config = dict(
    n_layer=11,
    d_model=256,
    vocab_size=6198,
    norm_place='pre',
    norm_eps=1e-06,
    rope_base=7800.0,
    bias='all',
    parallel_block=True,
    init='uniform',
    init_std_qkv=0.0331,
    lr_mult_up=1.39,
    warmup_steps=200,
    decay_fraction=1.0,
    doc_mask=False,
    steps=6614,
)
Each number is 200 + 20 x the weight over the matrix's rms, rounded and kept within 0 to 999. Layers, rows and columns count from 0.

# layer 2 MLP up, 768x256, rms 0.0476, rows 476-530, columns 192-255
208,192,208,205,179,208,214,192,218,214,208,173,215,194,214,198,176,196,209,188,226,196,214,222,193,240,221,195,202,221,213,195,180,207,203,210,208,191,227,207,201,214,204,203,206,202,183,207,206,180,194,211,251,197,188,170,162,224,192,210,225,224,181,209
188,174,175,170,164,159,193,178,197,216,240,213,225,196,196,221,201,270,199,219,164,208,174,148,191,210,165,244,210,195,210,199,195,196,198,197,184,227,186,199,198,194,186,173,202,198,198,225,180,229,184,180,218,181,250,213,184,202,206,193,268,177,153,177
207,211,208,203,187,175,168,202,189,185,205,246,236,181,196,231,204,205,228,181,176,212,204,211,208,153,235,206,203,184,211,202,225,212,161,209,209,233,212,181,197,204,205,193,203,224,196,157,196,200,224,201,166,214,243,226,182,211,218,200,187,180,239,203
227,205,198,172,226,214,188,170,240,171,186,163,198,183,187,214,189,213,178,176,197,219,212,168,210,232,216,243,150,178,131,212,152,220,185,165,210,176,234,220,186,201,165,192,220,230,170,193,182,182,198,229,231,205,240,163,194,191,152,228,226,191,203,232
180,157,193,228,195,187,199,191,229,225,171,206,222,223,168,198,206,194,158,193,181,172,220,199,222,201,215,213,204,226,209,187,191,202,174,230,197,169,241,209,173,174,180,185,187,182,191,212,179,207,253,188,213,197,184,198,194,240,182,210,215,190,195,207
206,169,184,210,189,194,200,194,181,204,218,217,191,189,178,214,226,176,195,195,208,201,203,182,199,210,174,166,209,221,215,231,211,191,201,236,181,207,200,231,185,204,147,183,214,169,178,209,177,221,212,196,226,180,204,211,214,222,220,191,202,185,156,237
225,244,186,181,205,236,221,210,180,203,250,182,198,197,171,206,217,217,199,197,231,245,180,187,201,216,220,197,209,178,210,217,206,188,235,216,184,195,246,176,223,197,181,192,192,172,216,188,219,206,205,222,224,184,188,214,171,206,177,205,194,205,206,225
187,177,208,250,193,232,214,199,210,219,202,209,225,202,158,202,200,199,200,210,174,198,196,227,175,177,188,184,204,201,203,202,224,217,180,195,170,194,176,179,211,197,223,210,201,210,192,200,183,186,213,201,222,187,218,215,190,217,198,223,169,192,246,193
160,203,220,182,193,199,254,194,206,166,182,233,172,182,185,204,216,248,186,191,171,190,211,192,168,220,211,215,187,208,190,234,256,176,225,192,168,180,188,228,220,223,218,186,207,168,182,184,198,238,182,207,181,230,218,212,221,210,216,187,191,206,204,166
176,213,227,177,235,165,232,167,222,227,247,221,193,222,188,176,212,200,193,232,169,162,193,196,180,217,175,199,215,189,202,182,215,188,209,190,196,193,178,194,216,234,177,200,193,199,160,176,238,204,199,204,219,202,218,237,253,194,241,170,167,225,190,202
228,200,234,195,239,201,170,215,193,187,212,225,185,215,205,191,199,189,232,181,177,155,218,200,199,197,226,187,229,188,181,190,214,214,201,195,197,229,194,198,214,186,167,221,212,167,188,187,186,246,183,192,177,180,217,182,215,188,194,191,193,155,193,166
179,219,180,193,203,222,214,213,187,212,198,203,190,199,204,179,181,199,195,205,200,184,232,196,179,202,210,204,185,194,195,224,207,176,196,185,195,239,164,214,201,212,215,203,212,181,163,199,190,248,190,190,198,181,241,233,201,185,212,191,169,202,227,204
178,200,158,222,196,204,201,243,177,206,185,194,190,242,198,238,156,231,194,205,226,213,244,172,213,204,190,215,195,205,191,189,206,195,187,164,176,174,234,193,180,221,174,190,206,192,207,211,199,172,240,208,230,195,223,195,219,195,212,183,190,203,153,213
202,218,162,227,183,217,179,207,218,172,200,228,230,226,196,214,147,235,194,183,215,185,163,214,219,167,221,215,215,196,201,172,200,222,188,198,167,192,188,164,185,206,211,192,192,233,222,196,191,179,200,196,233,210,213,210,224,192,202,207,222,185,221,197
197,206,165,184,183,188,214,187,195,160,206,198,200,185,201,199,197,240,200,192,186,206,154,186,200,231,177,193,199,163,198,203,184,193,192,199,202,217,184,212,201,225,186,239,181,227,192,167,176,242,206,201,212,190,187,200,202,201,188,213,204,192,211,208
209,159,172,212,237,188,205,206,200,180,209,224,221,227,230,185,188,191,217,156,200,199,199,179,173,199,212,204,204,195,199,175,213,223,211,212,182,202,204,211,198,216,171,217,186,192,170,210,126,242,203,174,226,219,255,182,192,147,190,231,185,206,241,256
180,172,204,182,213,202,203,183,206,185,202,221,207,203,188,195,207,209,197,209,202,198,180,167,197,206,196,183,177,187,197,251,227,196,211,172,180,182,204,196,214,190,211,218,191,200,197,222,200,222,204,239,183,197,203,207,210,200,201,177,195,184,199,208
169,187,216,182,236,220,205,196,194,179,190,201,222,195,205,220,206,193,239,204,191,198,194,198,202,200,223,189,207,234,182,209,226,207,179,216,190,192,226,181,208,211,181,185,175,206,217,205,192,167,176,195,203,184,178,188,210,225,241,194,228,185,172,178
194,189,230,189,211,249,199,196,188,162,194,205,181,192,201,158,183,197,200,201,195,198,173,184,171,199,209,197,205,198,197,199,221,200,143,219,207,175,186,209,182,192,172,181,168,198,214,176,203,209,225,197,173,216,219,225,188,213,194,180,200,196,230,174
169,212,194,211,235,246,217,192,199,195,224,205,179,185,188,190,183,181,203,201,154,187,241,138,173,231,185,207,241,180,175,222,175,243,190,194,187,212,217,172,186,209,179,193,196,205,200,182,195,165,175,178,235,201,212,216,217,191,236,198,193,197,196,215
207,172,192,217,229,179,238,217,190,147,175,163,203,180,227,194,155,184,187,184,216,200,196,163,188,210,186,183,190,236,208,219,183,207,204,173,206,195,234,223,212,200,177,240,182,172,161,228,201,173,170,204,182,164,180,215,209,190,168,214,218,208,194,176
219,207,197,154,186,197,220,197,163,174,217,223,238,209,205,183,215,220,192,222,179,254,192,198,183,171,223,232,201,201,220,203,225,222,209,219,231,210,192,182,176,235,189,196,193,167,175,198,184,170,178,181,190,198,206,184,219,194,217,200,207,170,184,181
232,203,218,163,241,203,174,180,207,198,219,186,228,131,236,224,212,203,227,219,210,209,218,199,215,190,210,197,190,196,178,225,152,208,223,146,218,229,232,192,197,176,162,199,215,192,169,188,212,225,227,223,220,203,223,182,205,161,212,192,190,183,218,184
162,207,189,191,201,233,185,188,200,182,193,185,212,197,220,141,172,161,229,162,165,216,173,223,235,195,203,198,219,214,170,216,191,188,219,191,209,194,182,208,216,193,215,213,235,214,215,149,215,261,173,186,205,213,221,209,188,200,217,215,192,175,246,226
146,182,168,187,207,201,216,220,193,173,221,216,199,195,184,148,209,225,208,210,194,225,191,205,201,190,199,156,197,198,190,209,177,187,225,217,235,180,165,198,199,203,206,221,214,193,170,178,214,186,196,215,181,210,228,206,215,234,234,253,195,194,200,201
198,223,200,244,200,222,183,190,165,207,189,196,215,176,215,190,158,248,234,244,166,187,185,159,174,201,209,189,196,186,164,198,233,179,161,183,214,217,183,200,222,192,191,181,243,183,222,187,177,197,155,164,212,188,192,227,173,171,215,196,221,196,214,184
213,198,186,218,190,230,218,219,170,182,207,232,224,216,190,191,192,221,170,206,181,183,186,200,187,205,183,204,230,195,178,199,198,194,156,220,227,183,208,206,184,210,190,200,196,187,197,187,202,197,208,179,189,198,193,214,213,218,190,227,196,189,184,231
237,267,203,223,155,186,212,219,215,224,227,186,227,226,191,196,186,228,230,204,218,225,151,180,189,233,229,187,206,193,180,163,213,191,157,218,188,184,173,190,165,194,205,208,160,209,206,210,180,181,224,234,213,185,212,206,204,177,193,202,223,214,149,222
226,198,213,228,185,193,171,242,203,211,171,187,213,185,213,187,192,211,181,177,206,181,182,223,197,211,215,206,197,192,218,193,214,177,187,166,210,205,241,197,190,226,211,173,185,185,212,202,200,165,229,166,194,217,181,220,153,186,185,201,184,207,195,194
180,195,224,195,206,222,177,191,155,167,192,239,182,174,189,232,193,218,228,200,169,156,211,150,215,164,202,209,207,214,200,189,229,172,178,203,205,204,190,236,207,195,208,182,198,208,208,200,226,158,190,160,172,248,196,168,203,200,193,185,221,179,182,201
230,196,197,146,199,208,187,232,197,180,229,203,226,204,204,187,187,231,219,227,198,172,214,202,176,190,228,226,203,176,208,211,231,186,221,196,201,176,192,171,192,240,212,160,168,208,201,216,219,181,213,199,239,216,224,196,166,202,237,203,208,178,229,187
191,232,196,208,232,194,190,209,210,218,212,200,200,150,174,196,216,188,218,264,166,242,181,221,198,211,211,212,199,216,191,161,179,200,229,196,214,119,236,193,159,219,196,205,203,209,212,257,166,185,183,226,226,178,233,199,162,218,142,269,185,210,172,225
221,195,230,178,200,185,202,203,205,188,210,214,171,186,164,194,181,194,215,165,204,179,177,210,196,200,198,221,173,173,201,210,182,166,204,187,196,234,180,179,196,191,193,196,246,161,196,245,219,192,219,184,206,188,184,258,165,204,206,223,205,186,231,154
222,205,207,227,202,167,214,179,212,215,186,223,249,179,259,192,195,191,168,222,202,187,194,198,230,215,186,212,207,194,172,200,212,201,192,197,216,191,217,234,177,203,162,188,155,190,182,173,183,226,233,178,237,201,200,227,171,222,185,197,169,182,178,178
219,199,234,196,173,188,204,199,217,212,207,181,228,208,216,203,201,221,196,200,204,208,174,195,211,221,200,189,166,203,199,216,210,214,226,199,208,199,177,207,191,169,179,172,210,225,210,188,175,211,235,210,175,175,228,219,226,197,205,212,183,199,242,169
200,156,174,209,223,183,201,194,226,194,234,209,178,166,168,187,174,228,215,211,171,211,186,168,205,185,218,195,223,146,195,179,182,232,219,217,199,192,187,192,149,211,199,228,153,181,163,186,175,202,190,161,200,202,207,215,178,191,219,222,228,189,234,204
199,195,194,201,178,213,201,200,196,172,198,191,210,187,175,196,199,219,189,184,214,220,175,218,183,140,217,211,223,196,240,185,187,192,184,232,221,217,223,206,195,174,213,200,218,243,189,197,181,198,198,223,218,191,215,196,218,196,164,179,186,193,239,202
175,196,240,202,194,212,184,197,179,196,222,237,196,211,209,230,212,190,197,172,198,201,195,186,196,201,232,199,196,161,180,256,221,184,180,199,187,194,208,192,167,230,182,211,219,178,200,213,185,190,208,183,184,190,214,176,211,199,213,158,215,180,231,187
212,163,184,209,213,226,181,162,217,192,201,197,207,205,197,223,207,220,247,219,213,196,202,212,183,179,232,221,216,173,148,215,194,215,251,151,207,210,258,212,220,211,201,197,216,189,188,203,217,170,214,192,186,236,223,179,199,162,214,180,196,171,215,187
215,206,194,173,215,212,191,172,166,178,208,231,201,182,202,213,184,215,170,204,190,213,206,188,182,193,171,192,196,212,196,235,182,148,213,194,178,219,194,200,194,194,187,209,228,208,220,192,192,208,188,192,201,220,215,230,236,174,209,192,196,215,181,190
207,256,172,210,194,210,218,211,227,187,204,238,207,202,177,210,186,190,185,204,233,206,207,167,235,195,200,243,166,192,198,199,190,204,210,187,191,207,222,190,207,192,235,199,208,156,189,226,193,196,191,204,194,221,240,208,207,211,196,202,210,216,185,193
228,205,209,221,187,198,206,216,230,195,163,181,225,200,226,201,207,194,214,190,193,191,210,211,227,220,205,169,186,237,198,195,219,231,209,232,195,195,211,184,207,195,215,170,213,224,181,212,199,183,208,204,196,204,227,199,182,210,199,218,200,182,219,231
208,179,192,176,194,202,215,182,228,195,220,177,200,189,214,186,194,177,192,198,177,223,200,225,216,219,218,188,208,188,220,172,177,210,195,204,198,180,195,170,205,241,177,199,184,225,212,224,161,182,178,222,199,215,202,193,198,200,190,222,243,182,199,180
193,166,203,210,187,200,216,182,204,224,179,227,218,209,193,204,213,164,184,179,174,197,222,205,214,195,190,207,232,224,243,210,180,202,204,221,250,168,249,222,235,188,204,204,204,209,196,209,200,203,216,207,182,195,219,211,172,240,211,186,185,227,165,200
200,211,182,212,232,218,182,205,201,216,192,191,220,205,200,195,194,199,177,201,211,201,169,206,194,163,237,206,178,194,211,209,217,207,213,193,170,198,219,191,197,177,204,219,194,197,189,211,215,199,179,197,179,197,212,161,213,181,205,191,206,191,183,215
210,236,227,230,170,171,207,209,222,187,181,212,206,175,199,256,209,247,199,197,201,204,179,163,181,224,172,237,192,201,193,192,226,190,199,235,191,216,206,215,190,208,167,203,190,168,183,187,225,202,167,190,193,154,190,156,221,185,192,196,163,167,208,159
203,231,222,204,211,210,225,203,202,170,223,183,184,210,224,225,241,211,188,191,211,198,188,200,183,210,195,200,197,241,214,223,223,175,217,197,190,198,232,178,192,256,165,195,183,195,178,204,193,187,204,220,195,204,178,165,219,214,230,187,184,211,199,195
180,184,199,203,187,186,198,219,185,214,188,181,206,184,215,167,179,226,208,201,181,189,213,189,181,185,200,189,240,197,230,177,205,201,190,241,230,206,225,230,225,181,194,199,239,203,184,212,214,205,209,227,186,207,198,188,181,216,193,225,215,178,219,179
240,208,213,203,197,187,196,229,215,203,216,223,232,189,194,188,187,199,165,169,181,207,218,188,195,221,191,170,174,197,218,208,164,181,200,221,213,169,202,215,202,211,172,211,187,189,206,227,220,201,214,193,214,212,191,210,215,218,206,209,217,208,200,167
246,203,194,200,193,203,197,207,219,205,216,186,190,194,202,227,154,200,215,172,240,162,201,204,178,212,214,192,175,199,191,220,216,197,189,211,153,180,247,204,187,210,201,179,208,179,229,191,196,171,211,209,195,211,182,183,207,197,187,195,209,195,217,190
178,201,174,197,231,186,214,192,213,210,200,176,209,215,183,202,192,169,228,207,230,200,204,210,189,197,228,200,216,202,209,213,186,198,217,160,223,196,238,204,199,210,169,230,222,232,217,190,207,177,175,231,204,214,190,162,180,201,201,221,224,202,154,169
205,159,199,209,212,194,225,188,191,191,179,192,202,222,211,192,212,238,208,223,196,248,221,222,208,188,207,186,184,195,211,179,192,226,179,137,175,160,172,167,219,210,195,209,216,195,219,220,184,242,198,194,218,224,210,225,234,162,243,219,178,194,192,278
196,221,202,189,181,203,201,220,191,195,219,198,190,193,198,165,181,205,228,185,210,190,181,190,165,177,226,225,188,221,181,218,194,191,202,196,207,187,177,200,181,211,187,184,232,163,219,229,238,198,225,201,209,195,209,198,210,236,239,196,211,214,192,137
177,230,229,144,203,195,181,210,202,188,226,189,191,204,217,201,235,187,205,192,218,238,188,205,179,178,239,206,204,161,187,181,192,182,190,201,157,171,220,183,164,201,184,205,205,177,222,209,184,193,164,215,178,216,209,197,205,198,211,210,197,185,189,172
204,229,182,251,164,179,209,207,203,195,171,233,223,224,221,210,175,202,173,180,181,193,184,199,209,201,200,194,207,217,220,185,212,207,219,198,199,154,215,220,210,195,240,162,207,222,228,200,175,187,235,227,215,205,231,198,216,200,206,221,207,216,217,222
# layer 2 MLP down (transposed), 768x256, rms 0.0474, rows 476-529, columns 192-255
202,204,185,213,199,218,182,203,181,211,171,208,211,200,190,211,207,206,210,239,206,194,207,218,200,179,190,220,182,215,194,182,189,199,177,195,198,223,189,225,196,238,225,196,188,240,206,192,227,211,203,245,200,173,203,179,222,180,178,215,199,189,206,201
198,190,209,202,163,179,188,187,176,253,228,200,193,165,161,202,205,160,239,198,187,206,238,182,218,219,194,198,198,175,184,200,215,197,241,186,213,174,160,195,208,211,162,183,196,186,201,230,207,205,185,205,204,217,188,254,194,170,203,224,179,223,198,199
252,198,231,193,216,131,175,196,227,168,195,228,224,218,230,209,191,196,219,165,192,188,181,212,219,179,211,241,154,168,196,193,170,150,220,217,209,238,215,169,255,224,169,203,213,162,251,226,247,182,158,175,188,161,209,172,223,164,202,192,210,190,213,239
187,184,218,186,205,215,178,212,198,149,182,194,230,184,223,234,174,221,218,145,180,166,169,197,180,205,222,237,148,213,213,187,178,193,172,194,234,195,222,204,187,234,174,211,184,211,205,197,185,175,222,169,192,228,230,224,172,214,227,224,173,165,199,194
199,194,229,173,214,191,209,212,189,198,187,181,206,211,220,194,194,217,195,243,189,187,183,190,185,235,188,198,187,209,176,222,178,193,190,182,234,172,186,177,201,217,229,220,215,183,196,199,182,210,179,193,212,209,182,180,195,168,229,161,210,225,179,185
202,192,192,209,193,191,196,185,178,161,206,250,204,207,196,161,210,176,219,182,232,215,201,189,217,186,189,192,215,182,178,191,199,221,192,197,156,193,220,209,224,182,188,191,206,210,207,238,202,158,207,202,250,190,171,230,203,216,211,175,202,208,208,202
212,198,218,192,193,209,216,198,203,210,234,186,187,185,171,197,220,206,218,191,237,239,138,227,194,186,196,235,193,182,196,221,197,172,219,198,194,162,212,225,216,200,212,186,198,196,194,224,196,198,186,215,231,182,210,217,198,198,155,224,237,178,218,227
210,208,208,196,229,218,188,189,199,200,194,197,203,208,187,201,193,194,205,184,172,203,192,232,212,199,205,200,212,203,199,214,198,177,216,184,203,171,176,209,206,189,221,191,191,200,188,206,207,203,218,210,187,195,201,199,201,206,193,183,214,220,198,192
221,171,181,210,211,199,167,156,176,209,207,205,207,247,224,182,222,230,242,222,162,171,224,201,232,206,197,218,238,196,182,156,178,246,202,172,205,158,196,227,203,136,216,174,204,207,223,159,212,189,205,187,214,180,153,193,184,225,184,210,212,189,225,172
167,160,218,192,182,196,191,181,166,171,213,201,203,179,167,193,215,232,189,174,213,185,224,210,159,218,173,225,204,203,219,226,224,191,198,175,211,222,179,190,190,201,207,227,190,192,168,164,192,129,197,204,202,205,214,213,252,222,218,227,171,212,222,219
205,160,175,215,194,181,188,221,209,211,189,233,178,204,218,226,142,165,188,187,193,151,171,217,171,181,213,168,225,196,155,181,168,228,216,248,240,227,187,209,202,186,183,231,208,204,195,204,210,232,197,194,205,180,220,199,170,183,196,168,203,159,188,195
199,191,188,217,197,204,199,185,181,178,187,172,193,204,209,185,216,215,196,207,203,212,225,217,203,226,177,210,193,213,193,221,192,198,213,174,243,222,176,167,205,212,190,208,180,194,179,185,170,169,186,192,201,212,168,198,191,202,190,179,207,197,181,211
194,189,178,175,179,180,222,184,214,211,183,217,225,187,214,207,200,225,224,220,198,200,228,179,195,194,166,221,177,206,212,194,201,203,164,203,220,239,186,222,208,195,171,183,213,179,211,238,208,200,222,202,194,208,228,186,218,173,180,183,208,234,174,216
211,219,163,195,162,222,180,246,184,182,207,234,205,208,212,218,162,198,191,165,224,193,228,173,171,199,232,186,222,194,201,212,163,234,150,178,190,238,201,168,142,201,210,196,208,212,189,194,183,190,214,214,215,182,167,225,200,177,189,206,232,177,221,202
207,184,168,179,203,171,209,189,197,195,217,195,204,190,218,208,198,197,172,205,179,201,173,197,188,202,199,190,207,199,228,214,200,195,188,177,211,199,201,223,209,181,206,199,173,217,191,192,190,203,209,191,199,201,197,222,218,190,201,207,193,200,204,183
184,191,199,227,198,233,229,186,216,223,187,188,222,183,212,219,184,161,214,171,181,191,208,183,185,195,215,163,184,201,153,184,206,237,217,233,208,181,179,178,163,191,217,237,191,204,163,214,163,235,241,166,198,233,215,183,209,202,199,233,173,207,184,190
175,200,230,208,213,204,191,176,196,208,205,219,210,185,192,188,198,196,193,208,203,174,216,194,170,198,191,191,163,221,199,198,211,212,238,199,175,216,220,230,224,175,241,223,169,222,198,208,211,216,192,174,183,208,190,197,231,169,189,212,226,165,191,193
221,200,147,183,217,218,183,204,212,207,205,205,168,179,194,187,224,177,196,189,203,182,194,174,188,207,201,185,195,168,223,199,214,191,243,179,182,197,215,228,200,199,218,184,177,197,174,168,207,181,175,213,199,224,224,195,211,232,216,197,239,227,169,210
197,188,219,206,204,216,229,161,199,201,187,202,193,185,192,195,207,200,186,224,195,193,184,175,179,181,187,215,229,193,191,189,194,170,165,209,227,199,190,198,209,210,201,215,200,210,215,190,210,191,201,203,164,195,225,224,217,172,180,166,214,227,213,210
171,208,199,205,234,190,198,193,201,211,205,214,178,195,144,194,231,198,199,204,181,189,255,179,197,233,138,183,177,181,182,162,247,186,176,222,211,211,193,222,194,207,194,195,217,199,171,216,218,212,186,207,226,228,179,170,211,186,214,249,216,214,218,223
200,200,199,206,210,249,218,184,211,200,159,226,198,204,202,200,216,185,226,200,169,201,179,187,209,182,216,226,173,206,202,212,207,165,208,158,229,235,231,213,182,225,228,201,241,207,202,215,210,214,207,208,186,181,228,166,176,182,196,228,179,214,200,179
199,211,230,201,198,198,245,225,198,176,227,170,241,208,191,186,181,208,186,207,219,167,216,244,189,214,185,178,196,216,225,202,147,187,217,225,184,199,192,181,192,177,208,182,200,177,218,192,198,193,192,199,198,210,211,200,196,209,221,212,189,207,208,254
196,238,200,132,260,204,228,181,202,190,200,191,196,191,225,224,200,198,239,197,224,217,192,149,182,205,210,208,160,187,170,221,142,210,209,193,259,235,245,171,207,170,167,189,188,229,252,161,232,210,214,226,211,203,185,179,158,132,205,212,241,190,208,174
172,193,180,180,166,197,163,191,195,162,205,163,207,196,223,176,196,187,222,166,194,214,239,200,188,229,207,173,167,190,181,200,217,173,191,187,210,220,213,230,187,167,190,181,206,195,207,186,215,257,193,184,211,184,223,216,207,178,228,197,182,179,195,211
190,151,181,185,200,179,203,203,170,161,232,212,225,199,192,192,228,194,241,244,200,212,184,172,204,176,202,203,222,166,159,186,184,196,234,197,221,181,214,225,192,227,200,217,232,206,174,200,189,194,173,176,162,206,220,153,192,194,188,205,228,222,171,191
192,200,180,202,182,241,192,149,182,176,190,183,217,194,198,169,193,195,213,212,197,200,182,217,183,193,233,180,219,161,189,196,239,199,218,181,206,200,209,183,229,195,176,196,206,175,219,204,219,206,186,164,184,220,213,219,173,166,214,195,214,188,193,190
214,191,188,196,193,248,211,240,177,206,208,207,221,207,185,201,233,206,177,185,199,178,210,206,193,201,172,200,219,184,198,195,183,191,172,201,229,196,226,190,197,203,208,198,211,200,174,207,192,199,190,187,202,203,223,213,192,199,209,206,205,170,199,204
165,220,240,206,191,189,196,211,244,210,226,157,188,205,217,210,192,190,151,173,219,188,221,201,233,172,179,176,222,204,210,167,186,142,201,214,213,217,196,231,231,175,167,185,211,203,194,207,181,202,194,178,226,227,199,171,251,243,179,212,205,196,167,173
189,199,186,232,206,193,190,209,203,223,210,195,183,200,177,214,231,238,190,198,211,196,236,202,207,181,231,185,236,193,202,159,201,211,203,207,197,201,207,233,169,171,229,218,180,234,220,219,219,180,187,213,221,194,206,223,198,221,176,172,205,212,186,203
193,192,198,202,198,196,206,258,211,209,236,156,187,200,182,204,188,159,184,200,206,199,163,210,206,189,209,185,205,195,220,214,199,195,207,222,201,208,199,210,183,186,193,201,220,199,235,198,193,230,222,214,194,218,202,186,216,191,160,227,176,193,209,206
225,161,213,199,170,186,223,175,228,205,192,174,203,211,205,206,228,233,195,233,184,160,240,192,219,202,215,231,193,215,232,233,193,176,170,221,189,190,192,189,186,191,224,172,181,257,170,211,204,208,173,167,209,227,208,208,158,201,212,174,214,108,179,176
206,184,201,204,181,190,231,212,230,192,221,190,234,146,197,124,216,195,205,188,243,220,210,187,199,159,170,229,204,198,194,211,212,236,186,234,221,173,169,229,186,179,134,182,209,191,247,202,205,200,190,205,238,237,183,234,218,158,240,172,131,201,223,199
203,169,220,214,233,184,214,176,227,214,199,214,133,246,180,192,152,188,235,172,221,189,211,214,189,209,207,185,258,209,255,210,207,173,197,212,192,206,124,222,170,225,232,235,233,183,207,213,218,197,242,165,176,250,172,229,204,212,202,225,204,188,135,158
190,190,203,211,182,188,188,212,186,204,204,193,193,192,160,178,192,210,228,179,244,195,181,195,207,213,183,174,221,214,193,219,230,226,211,220,202,214,159,200,227,205,226,189,209,222,195,202,244,215,179,226,199,222,190,198,211,204,194,192,215,188,209,198
210,195,220,182,195,202,219,190,198,198,218,185,190,233,206,210,164,231,209,220,236,239,198,184,214,229,204,184,208,189,188,178,223,210,195,208,196,191,185,191,190,199,173,230,230,213,209,194,221,165,196,220,223,196,226,166,167,244,199,223,206,250,189,224
187,201,147,226,230,206,195,181,235,172,231,193,188,196,209,208,191,191,208,230,229,218,192,195,223,199,185,174,218,194,197,181,195,195,184,223,193,175,182,221,204,219,165,237,179,182,176,180,190,207,201,208,183,193,212,233,189,202,211,202,188,169,192,198
184,237,188,216,172,229,195,215,207,158,148,212,212,220,159,201,174,199,206,171,193,170,213,218,168,128,223,196,223,206,214,210,159,199,184,179,210,194,220,201,141,202,220,233,189,227,209,180,202,206,188,213,186,191,214,215,204,168,161,208,194,170,177,215
217,189,186,194,224,223,202,173,208,246,154,190,208,198,201,222,191,268,245,180,204,219,165,190,180,200,185,212,186,208,232,214,184,163,186,218,210,220,181,213,180,204,209,203,188,202,188,183,194,175,181,204,177,219,200,231,184,210,174,218,198,232,230,236
218,173,123,203,229,183,188,185,218,257,198,199,169,197,186,168,195,194,196,208,227,221,177,173,144,223,227,203,172,187,218,212,193,189,254,196,200,219,180,160,198,220,243,224,216,209,220,137,249,182,212,166,234,235,175,256,169,191,229,202,246,135,230,183
214,203,205,207,188,206,167,193,202,194,196,197,199,194,235,176,199,207,184,239,201,196,181,219,199,174,189,191,183,174,187,211,207,175,212,199,198,175,180,189,181,207,205,194,236,208,214,198,192,209,199,212,181,177,184,225,203,221,190,205,167,255,201,215
191,208,196,178,188,196,180,219,185,209,204,216,188,191,174,184,172,193,205,191,245,166,198,206,202,212,183,190,201,212,195,171,223,224,195,233,216,216,209,224,226,184,212,196,168,166,145,212,163,230,195,202,186,211,208,216,165,221,190,194,215,205,206,237
211,194,206,213,184,198,173,193,175,198,214,196,196,208,230,208,196,195,211,202,187,207,201,186,207,194,181,202,250,186,195,201,198,183,194,197,211,191,201,243,193,233,169,217,203,201,184,171,184,199,201,201,184,164,198,191,180,195,206,198,212,182,201,189
198,180,172,177,205,166,195,181,200,216,218,211,199,208,228,202,198,187,185,203,201,203,182,199,186,207,204,200,235,219,230,191,213,216,209,215,216,208,170,197,200,232,212,199,184,195,192,189,174,180,167,211,192,256,198,178,216,176,226,186,213,169,225,212
207,200,216,177,194,202,203,187,189,162,184,225,185,235,173,194,193,225,190,173,180,179,203,204,161,196,204,214,195,198,175,223,207,184,179,206,193,192,193,197,209,191,211,172,186,168,202,217,206,204,223,212,196,198,176,218,238,201,239,185,197,211,167,197
188,181,169,202,229,220,201,204,234,171,218,182,227,213,189,229,192,207,182,219,241,223,192,175,207,168,211,207,191,188,192,200,204,209,195,198,200,202,217,184,188,206,213,201,181,194,166,211,183,168,207,201,175,173,202,184,226,198,220,185,210,177,173,188
229,202,201,219,199,201,185,199,177,180,210,192,200,181,215,207,233,238,198,186,200,188,231,218,205,180,167,231,209,168,183,170,203,209,179,195,195,217,200,195,186,160,179,212,187,219,201,219,212,233,220,200,220,170,198,158,189,207,238,198,196,180,206,200
206,187,173,210,163,197,223,223,188,187,183,218,206,216,227,200,217,222,213,138,177,213,209,206,181,186,201,225,213,175,198,167,219,230,244,181,208,221,193,196,208,215,197,192,206,208,229,195,210,194,185,193,179,210,200,207,217,200,201,201,201,203,181,237
203,201,201,209,171,177,198,198,208,207,196,183,199,197,203,186,187,209,188,188,180,204,206,161,193,198,203,179,216,182,221,183,204,188,200,233,215,205,246,200,204,186,196,191,211,203,198,215,211,189,174,229,172,205,192,198,194,199,190,194,204,147,208,188
229,210,177,172,187,188,219,216,199,181,190,241,237,160,193,203,198,170,192,184,220,214,211,202,225,224,201,189,194,205,197,207,209,197,190,172,176,205,190,210,195,175,193,230,188,217,173,204,220,208,188,214,175,206,197,177,215,193,201,204,208,240,217,223
233,220,240,173,189,212,173,204,190,199,189,200,203,204,222,231,206,204,178,184,181,198,216,224,224,212,195,191,211,194,205,219,201,226,170,194,219,199,196,199,197,211,220,191,199,218,178,196,219,216,233,139,210,220,196,225,249,211,213,208,222,151,198,202
193,184,185,185,189,210,192,198,212,201,202,199,167,193,156,215,193,211,203,215,203,168,223,199,202,178,228,210,190,241,199,177,152,226,203,196,211,192,193,175,190,212,195,180,193,242,203,215,199,209,171,225,182,181,206,188,245,212,200,186,204,192,221,223
209,241,218,210,199,182,221,221,204,254,217,224,168,181,175,226,180,183,246,208,205,190,199,163,216,211,165,218,198,181,179,190,222,142,203,252,211,173,219,141,207,217,167,201,196,198,211,212,225,223,182,223,207,209,144,202,190,187,199,187,228,212,224,181
223,175,224,194,225,203,211,211,227,201,215,166,203,200,197,163,187,192,220,231,199,233,213,216,162,203,193,180,191,185,173,176,180,172,210,207,198,184,204,192,192,181,211,226,194,173,183,225,155,216,201,210,216,249,169,184,200,193,193,219,194,209,228,192
168,215,178,202,182,226,179,239,205,176,188,202,199,196,219,189,188,231,197,190,191,200,217,208,192,196,195,181,207,200,172,225,223,230,171,215,200,244,206,187,209,224,211,192,213,163,204,196,201,190,182,205,190,209,212,211,180,174,232,168,186,224,186,195